config.toml
num_hidden_layers = 10
hidden_size = 256
num_attention_heads = 4
num_key_value_heads = 4
head_dim = 64
intermediate_size = 1024
vocab_size = 2048
hidden_act = "gelu"
norm = "layernorm"
norm_place = "pre"
norm_eps = 1e-05
positions = "rope"
rope_theta = 10000.0
rope_fraction = 0.25
qk_norm = false
attn_scale = 0.125
bias = "all"
tie_word_embeddings = true
parallel_block = true
init = "normal"
init_std_qkv = 0.0363
init_std_o = 0.00812
init_std_up = 0.0363
init_std_down = 0.00406
optimizer = "muon_variant"
learning_rate = 0.0068
beta1 = 0.95
weight_decay = 0.0
lr_head = 0.00434
max_grad_norm = 1.0
warmup_steps = 200
schedule = "cos"
final_lr_fraction = 0.0
batch_tokens = 32768
max_seq_len = 512
doc_mask = true
train_tokens = 264000000
max_steps = 8057
dataset = "wikipedia_en"
Each number is 500 + 40 x the weight over its row's rms, rounded and kept within 0 to 999. Layers, rows and columns count from 0. Numbers have three digits each. The size before them is the row's rms in percent of the matrix's.

# v: layer 5 attention value, 256x256, rms 0.118, rows 69-93, columns 128-255
# o: layer 5 attention output (transposed), 256x256, rms 0.0914, rows 69-92, columns 128-255
v69 092:472530523512536462518555509464508523487516502467467458494492527477513485519557522537614484445514510465601468514554530505552500546488524487545451571501420610513537476550512443544537462469558460547454502505493488530499486519515459514498484538594550584519565565451470474478521465540538486493530512493500518581529475477535509449469527455511467568497501405537441492545537455515469532486520
o69 095:593531527548473467424472527502502511534503518513517443486562554536441572497457496516457449556504562497561534514439480530428604504464494508581510493558487551525547499475534507523457463480494515499433412498448494506463506513379527509489500530510521513428488544440524458477465479527521468446501536511538511455498506480506471519478507499571525481545475552424437541475483386516553509542583
v70 091:542445536498523434546475505447509510479480540490515536439522494473560490461608492511519516451449510532536557530500510452467434441498535488472484532489488425493556521428519447498459464494494535546539550546533503446468450541515451502505488480467525545495526454564472515535467481409485432503521493492500520442455474550551500454532508464505469617470501532567505480452565499531451436458466
o70 097:446508478550463440581523536477534456522484441506491507432551534486443491604477512486486513511548493477517506572504498476484540556538485596549444584492560482526541517396462458499510525458497497437477458446566599543528465486498500433523529550554508496485535490507555586466463507482494446530491449562495534507518478482491480507478506508526469517541498455415469556559510470488506518499508
v71 087:503479469488543539539443531492466511411475517541473516521500471512456508548499490539472563457473454516506564557544424488496497496506448465466525414497547537519564496449495468487549513418468558474456560522521537497561531425476491528463461469493505535497471477467527512511515490482490433477474601494470488523468459549472541558517512484406469547453461500530506459438559487441470520491499
o71 090:509477491478489526483425526483492479478519442480459479508462558516512529551482559454482483464575467488546463399544525437542474557525494430542485487506524460502519471441509500499447534460492470537493438499478507489506543540487472480529500528468481535517507501425476536395570517515539492475520515543505489533523482429406418514532526509460527519473556475485484543486531501454464521477473
v72 088:495546605495531442490485517493469519476457499473522472479484531512474487504545528560570489503513507517603443511509440437541453493475507468536569490527571466453442514512503505411486543457570477501475498589550467496523451618498449494498463459497472545570455442477505538474433518467488474445502508412470513497537513506531505471533545482510463550519535499438517538512556528465576538441523
o72 096:525434501508532517542416532495442553434500520470517475456540546490493470488503490417520452474515519538480548515476519454525467475484466501536536528463595503469525557501473497478454511530483575536519488497541442497504448496542508477494442450423435500510437494494463439486474549501514598511477581540470480470420518496508561488540514441500561495462474550500485461563465517447426513476491
v73 092:500511452493524504402531424400513497564534497450485471490480468477496500564394474537507521536471469469566500465420545518472485473518528472502514556442437452527513466486478499432521470541560407617475515611537516520546516560479513504545544522586515520536501452495494524481414472494545491548530478443502442486460429485477554511583471553500522473477472499444501546445450439519506470462505
o73 099:465416462527537539549531567526505573545584437485507514451528479541544593482512486487591486440556565462538500525453448524546488519470490463585448503512452565490521417503507474451505466486531462473533510547503552495506487431515482567445504477544474489575462472501592429493519517479532484537504510480497472397494511512573439496514492533452530521491532426475463536574496465485542491490490
v74 091:542446452481538494519489533499503506532463503485477460503491518546476482452482500492550553509435517503485462568500539520541554539556412532541560542481528545475535471488476499448472554571470422548445499483450458516482546450481463518486452476554559480533457512468526535499585451462468560513506487476536471400534459416568478531517525485554545486508481548504463506519495632563490427499442
o74 099:467509535500517568446486485514551500524488573512434506477482514484565460476513457491481527533446524483481511561557496596444535477428522478467515518457535498500523574489503484444489500485555506434475553567540522503516493474531502554506561449500516486521500531550501486461475511506503537534490503503517525535539531426531452514547513487545534445533461512458455489624542475435444476497562
v75 090:498496521495502499422469528478536473455571518485467554551418546535510495478557507494444486492486412525475446496498473506472543515519436526432474522524493521521542518541537512519495475428487498482514466571498527477548516578471553464525492525536425514495487477547458519471574511451525561446518469502515483520466504503457485449458573549520534524518487602496513467423521536456575522488543
o75 096:501519511570481587491459505537523539483523483503494465510529499557500489509486447579460482434503474506499531570491517479499498482430446522535468512489475517480503600572508555472391490552388485510510463494397438511558514518473458473495546488512398454590544517465477489491505484498508481505511582498492486518527486469463478548497591598489486472430532460542508405478457513470432523586461
v76 092:470486533571448551515516445465488498556509534458417469502486502529514493542509580555559545454414508536511512485502486529467498486521521579494551584562502576484574461473538509496512477492456547522461416448514503462476577460560475518450510466529504488527478536374472505478483538524436516629444525486447424513502483465511532499465426527530469501521496458493595487490462419559493567524501
o76 095:557510517473538490460506548538462457490505535433470538546501394523483488477507484466427505477543561476515540475505385548511477494494481529503501536500573496482485505500522479468495518498565513454484476438447593508481500445496387527544537438515560438552524472397491507544480455509515567565520472452571501470492485520461445493476497522455528516421498570512483468518577478453519539514474
v77 090:475487444432513521455491508503527565456486449492550470471513557518471540558521534564549464415514459448445535503503548501460535458475524463456502520556440494551522565610489524514429459474485496483534426460576508419368479419520412513443506533482506436542470468506517507527516520643489491490460520531485530535454452514482515571519554492472486509480498523467495475510473461453497501494569
o77 098:517462485508521537495510489479513588518548460465530453525453455492495522473505444546532525462497478500470534498523418434493518523535493535468534501510506552496572496507559504495523493446462501528522434468542457475507518434510510462553496552458440502539536548472499497545531503472551462494432541460521520561472490533450541463544524550441508570447460545455513593474493524519570490540462
v78 088:521525497500528483566536462505546475534454509532510493495504543478487484547464423510504525509549450488506421549460558521482526468528597503388493470534450520520542483426598445534483515566522426433418549542499510497554479424448473525488504504419450474554455489421443483547534540477484536484549508548494482481554447490558513499470442482487437490453468555451513533457466498536479449541487
o78 095:459475500505507475553552439518474530398492534499537514516483497452499511475488574470489538522489469404531518460494449540521506569510471536523531493444532390474566421441492449481528515519467461488498463577471529551482439497493402516559466535537469452469544480537535470543491433455538478451465543549490580573636563512515505504508512511438473455507550504466500459527441511531506477510459
v79 092:544552512428514488417470516494508460532556564484423506457533567554428480460543539558556532450500494530518518582537473498515536515463481515557455511552477494552521480497462536513489464503509602493457527492491477502529553461505532469567468519460496568489441420449536434586536450441568482510511440536458496481513463445495492492552491452440502483535560561463420509502483469487516497485542
o79 100:452533497541526460546457478426529525462535531388545491437416462500562492501452505617555569435543459466491455462484495494511518566511457570546478501554524505526520534504526455471507488526477480472452482482524562538458495495472487475569531499467536442476490529480472524529519483469516608574441515442467488534603500510540446448521491528505537462505511468536551490473450489483462513513559
v80 094:539469504534466471482489487456494514548519548462481524461446434494548465520542538543529544463491465541476526581527456437476463501518519493492472502477575406484541534542485514520473494495450531396508536481552511548562437437488512499536486479446517496510485520521453462551500602523492492485584479518511488455435537525470499506536474491506511525458464442461515470554502436506519516525487
o80 101:474557521527452440504502479505490424494500479523571541473508442500578468510577483536437495504540491498464546513477535469464578561507506551487471503560491443483507480434488450431412499535514473449549478525525577486591550458479455469464467516470498483545488500555474492459571486464481548537585523436420479486506485494471525443517467530458471557492492538491466528555464491495542495463526
v81 091:528513495454447503522460458519463518476473462436543542481485547393510525455484549500483517465580455451485482491492552456542504522441459477580545511524516535512464482490489503409491432462516419563570525556495462441537473463494476436531487508518546532494577505480515562565445545559496471487459631424464504491467507527498507477551502532480516482411496483452493498501482517531520563486550
o81 096:443489521585574423483526439459457542483429446470486500512491505559509507495474466412571492541552547482537513466467479443436494529515450471535536437589429557526511445520556497527527497540417507508499524545504499515512497510493519510459556498522464535579493503557457487516411577448568484526436490528487525439411455537532516473500513486474493476500407493454482524510551417522463506476463
v82 092:502545432475442493544551490456489533528460523476514525474521481457522597480468532471473462507488486535500478503522440568501472502456444480496517511496476578546517590470497521490519509474509551485535469477580467458496431539451495496515512504501546556481588565491461498495487484463457506501476451489534473462509486451433494485524425485462515498479546524425493505510485526529522432612548
o82 097:481541436497548494532497503458485487520475460508489457507472468568462489464451528504527505546519470475568527515469510493403487461500456472478564551491487530468531523513506542467504435557480443461464526535530378463538517494504513537451539500531492449483569504456545442516491491602482503463542527509521520463535492523537543489516534462469470556491539568469510448523517442502537552530533
v83 096:477484494559549521506509511519531478538453481457467522377459552576372421487543412495429495515528495478543456435500551471469469465464503537456547471560550558451491544475532469501481427465472584551412521506479521566475541480460505443517482521466462534545534568415517529545483455460509463492514465480493524524473525524454500529508497515457510491499490463461583459530528592523433512490473
o83 099:464470443478512536537497494503484473452543563369475506496491447473475504511521524497421486445413554483470474497492542480401512484483438508549523438464622494507453520503543525549440523540567497462510456486466552490554561503469490514475514477447464484502562526516493470467501472576478472564549580529493527535486516492486440476591468541507530522494525500469556437545529429461522552505501
v84 089:499538578492514469520499512460496528431590451550493491516486470555505550496513504509459522502396552517468509492491507510504526550508508478524436461539473513514506480476502550512474496493479538543502513521526454546538492456493513440548524541511588535533515492448430426508526505480426592480470484463519452515479427472576442515457540479497518464419458521608501538508532485504571457517570
o84 097:572472535529508546474471383528453528531546562527468539492541538478471439466472524571509462575455459539545549528494493627542452467489504478461567483444519517502521459478521532465543451576465474524459531436514430447492467516518538443472544466542520445462470539496509460530496594477527478555507463514483508531426467544507422480443543567575487435511500532545452437516470500562468567580499
v85 088:518503561531559550511525516430544522539593513490568497463489432455534422481481489519558491456468458441540530472536511480500506512509461511438465561547476499446433455521509516516504536483530485556535423510547508443505560554555499453531496511550455522508518476466440529519505497481486517439477483455463572501512381523442419462554507531554549488450537493457591454542440428489476576533432
o85 091:526519556473529548526517545501499485509473493539475488525524497583505491428507446455396506539484517577444576496564433493495417435485437525600510474449480509465574443512490535431514564453460556489517490505540536520502530472440531462474512516505523415459488502515483552506487510498517451584513501497551483494516515471489515434475580517517538484481543498463503403528569458495595536491494
v86 084:520457553488513444487475419577478550531526493556418420420487503560494523530511546509491505517543476502523501509526513576482518525448468561468493564524606485468552438424530483480522524527476508433498520500546459529553491516495372562548504479528495506499519488546541520517542521467449456523452508463523492430403464584500432476471470520508437494558523495524497464529540564491516427482480
o86 088:485519544461436477533580511432505456508583459497486472603540488512514481528537432526533442510522544525455522499527483471440468505505440475526496462491552502500517484564556480530528442523532479559458471495441525589571516518443502527567526446516518519470478525463560583385525499528549471444487532501507491501469437502552510534501447424540482546490533474497601473484485499467514530500448
v87 092:488549459523470559509550481514516472593453462466514401490476417497532437490465546495493536465444544495565508525517544511549465529494527488503474512534502509487500461502528534518487514458527490535503431477464522552506461535494484538501466523512548477539429470503451475540522403477513492500494503486490430546491470507525515515500531541490514524446566532550416468569463484564504584474445
o87 099:546464516416520470446487439548508492479484573486510458464482522557530527495511536524530511559491561587519435487498428533457455507425536467472505519541480479427524501510501492395526455475578560490499465541503596505477497480597486472431504548460530576453439504490469546482481527482520552500465505496518539551481430485554471530485530534454571550438523560465446493472580412505500519492528
v88 083:520478480467513533573487518493533534483535466530483522485509470448452526508457489452484561508552529553505486513505501509531551520450509467458449492533535535461451554445481518516503510506561462488529468492513509535422467423511467529529534434413458496540472506481536566477466611436432580501476479510447568466508489425523554459521535434469541489411503576497511588461469468584417529514392
o88 087:563534555498471540524542474544534504503414443443479535503513523423484503528545466439516471543498430474504477498512478483533426547473489474464492436465538510471487511539543580476544506511507486448569532523519484567553456472511494464541461572506487481539514463491534560527540517446516403479495421492469520499504579523504559427476479528559494481476477550499488448493482553486501559546508
v89 087:489469584541520447479471528553484466410457521512533508474420423479485487522520534480509411507434436525509456501549484544561514472494429515485477516460553477483455526473534437513542575517494477554524474533553503540507531464433503503490478512562516465536496500564559557400442499444503547505516533485548512477548510476571533466454483498510529506478510566479595511541525549396523411482476
o89 094:480536453515462515498453458478426551446517546516481465427488515482473520516514546439504529416528507485464503563452518532502536423550471497445493564467474494467473492495503449466503540504417514590514521469461460534434526492438546500509555409562515489489438527516568490468452577520556464501615382467485475491572482492528508462452465474496435470504527555518512571486471503533463460452419
v90 087:572487624479449547523515496492544499548531468470483487481557424436471494544497576476519484452448524535464417444477442484436524501450467461528513536521500558473505533488493465552482468426532459550427518506479543458506462484500536587494537514526517473506444436442423517533501512511451506415533536437530567450485542511529530501536480477529492501581570428511454488540516457434511473492474
o90 090:598429565526461486436473501450498502471495489505520537514501528466453556480506494474468479469502534473460495491531486391425447480514429493495550555567479507485460542483568545472521565523505501501559497528495417487560493444490500495470504519456565513505475492512570463524506427473474475557518462528514490483483461502506483496469537504478481563495517493463490511508494518475526521489481
v91 090:494510486576476503540486514491455593478438481478513557477533460522458526581460491496518462514449502489528575534544509537471475518476522532501508462480508503538504495496511513441551496460549497571533453508498479530510530452443498503475453525530441527549563477573423556574498514539510562528484497470490441480530493490578478425422516471498501506507542498424571424540477487611606533523490
o91 095:500523517462499555481480530478419498452511474510572471488536410609445493459568489470468519486394506457530566488575481610490468463481460465528511505448492510465434413544500527509540491527511491480517474464445563506547488454518497546511468513568506442519507467493477430511498548533571513464514515492523463524547558440519545515557474514497526400549489527469532466533514480454510489518463
v92 084:508473538473489446539522515508529557502456483509558448444481493466535471498466503389415522549507422569594501496445503463528555472525555505538482492492525506467527514514557491524458560522472495469532530477499429440473500521525508408542557491458463518464561467456442510531502467536527501513540472524529451517546503504514530563483455539418488578587485461493509495504421540518509437412444
o92 088:529528486468494535492554562497549487510522538547475490543448495453503618464493515489482492551520489493438523527437495476535550478445480504496502524471490501445566459523540535509548482492521512542502472484507493463534487562446471444501482490465495499522587495521474516535497522465484544483416477553523462571504502454463516497476448529505508513479486572529543447491474493537431427458463
v93 093:503432519473542560474491542472496433467463458494525451495443485527509568527435517546489534449475524477514462503458518459535542508507512454477506505495496559478552426501535532546521539497421540431520521487535458437523461486537493461542565538563541515530416525511468569415498452526528470582504525544537505515561502516549441490504479449448587546459591452471464492479538516463497472483484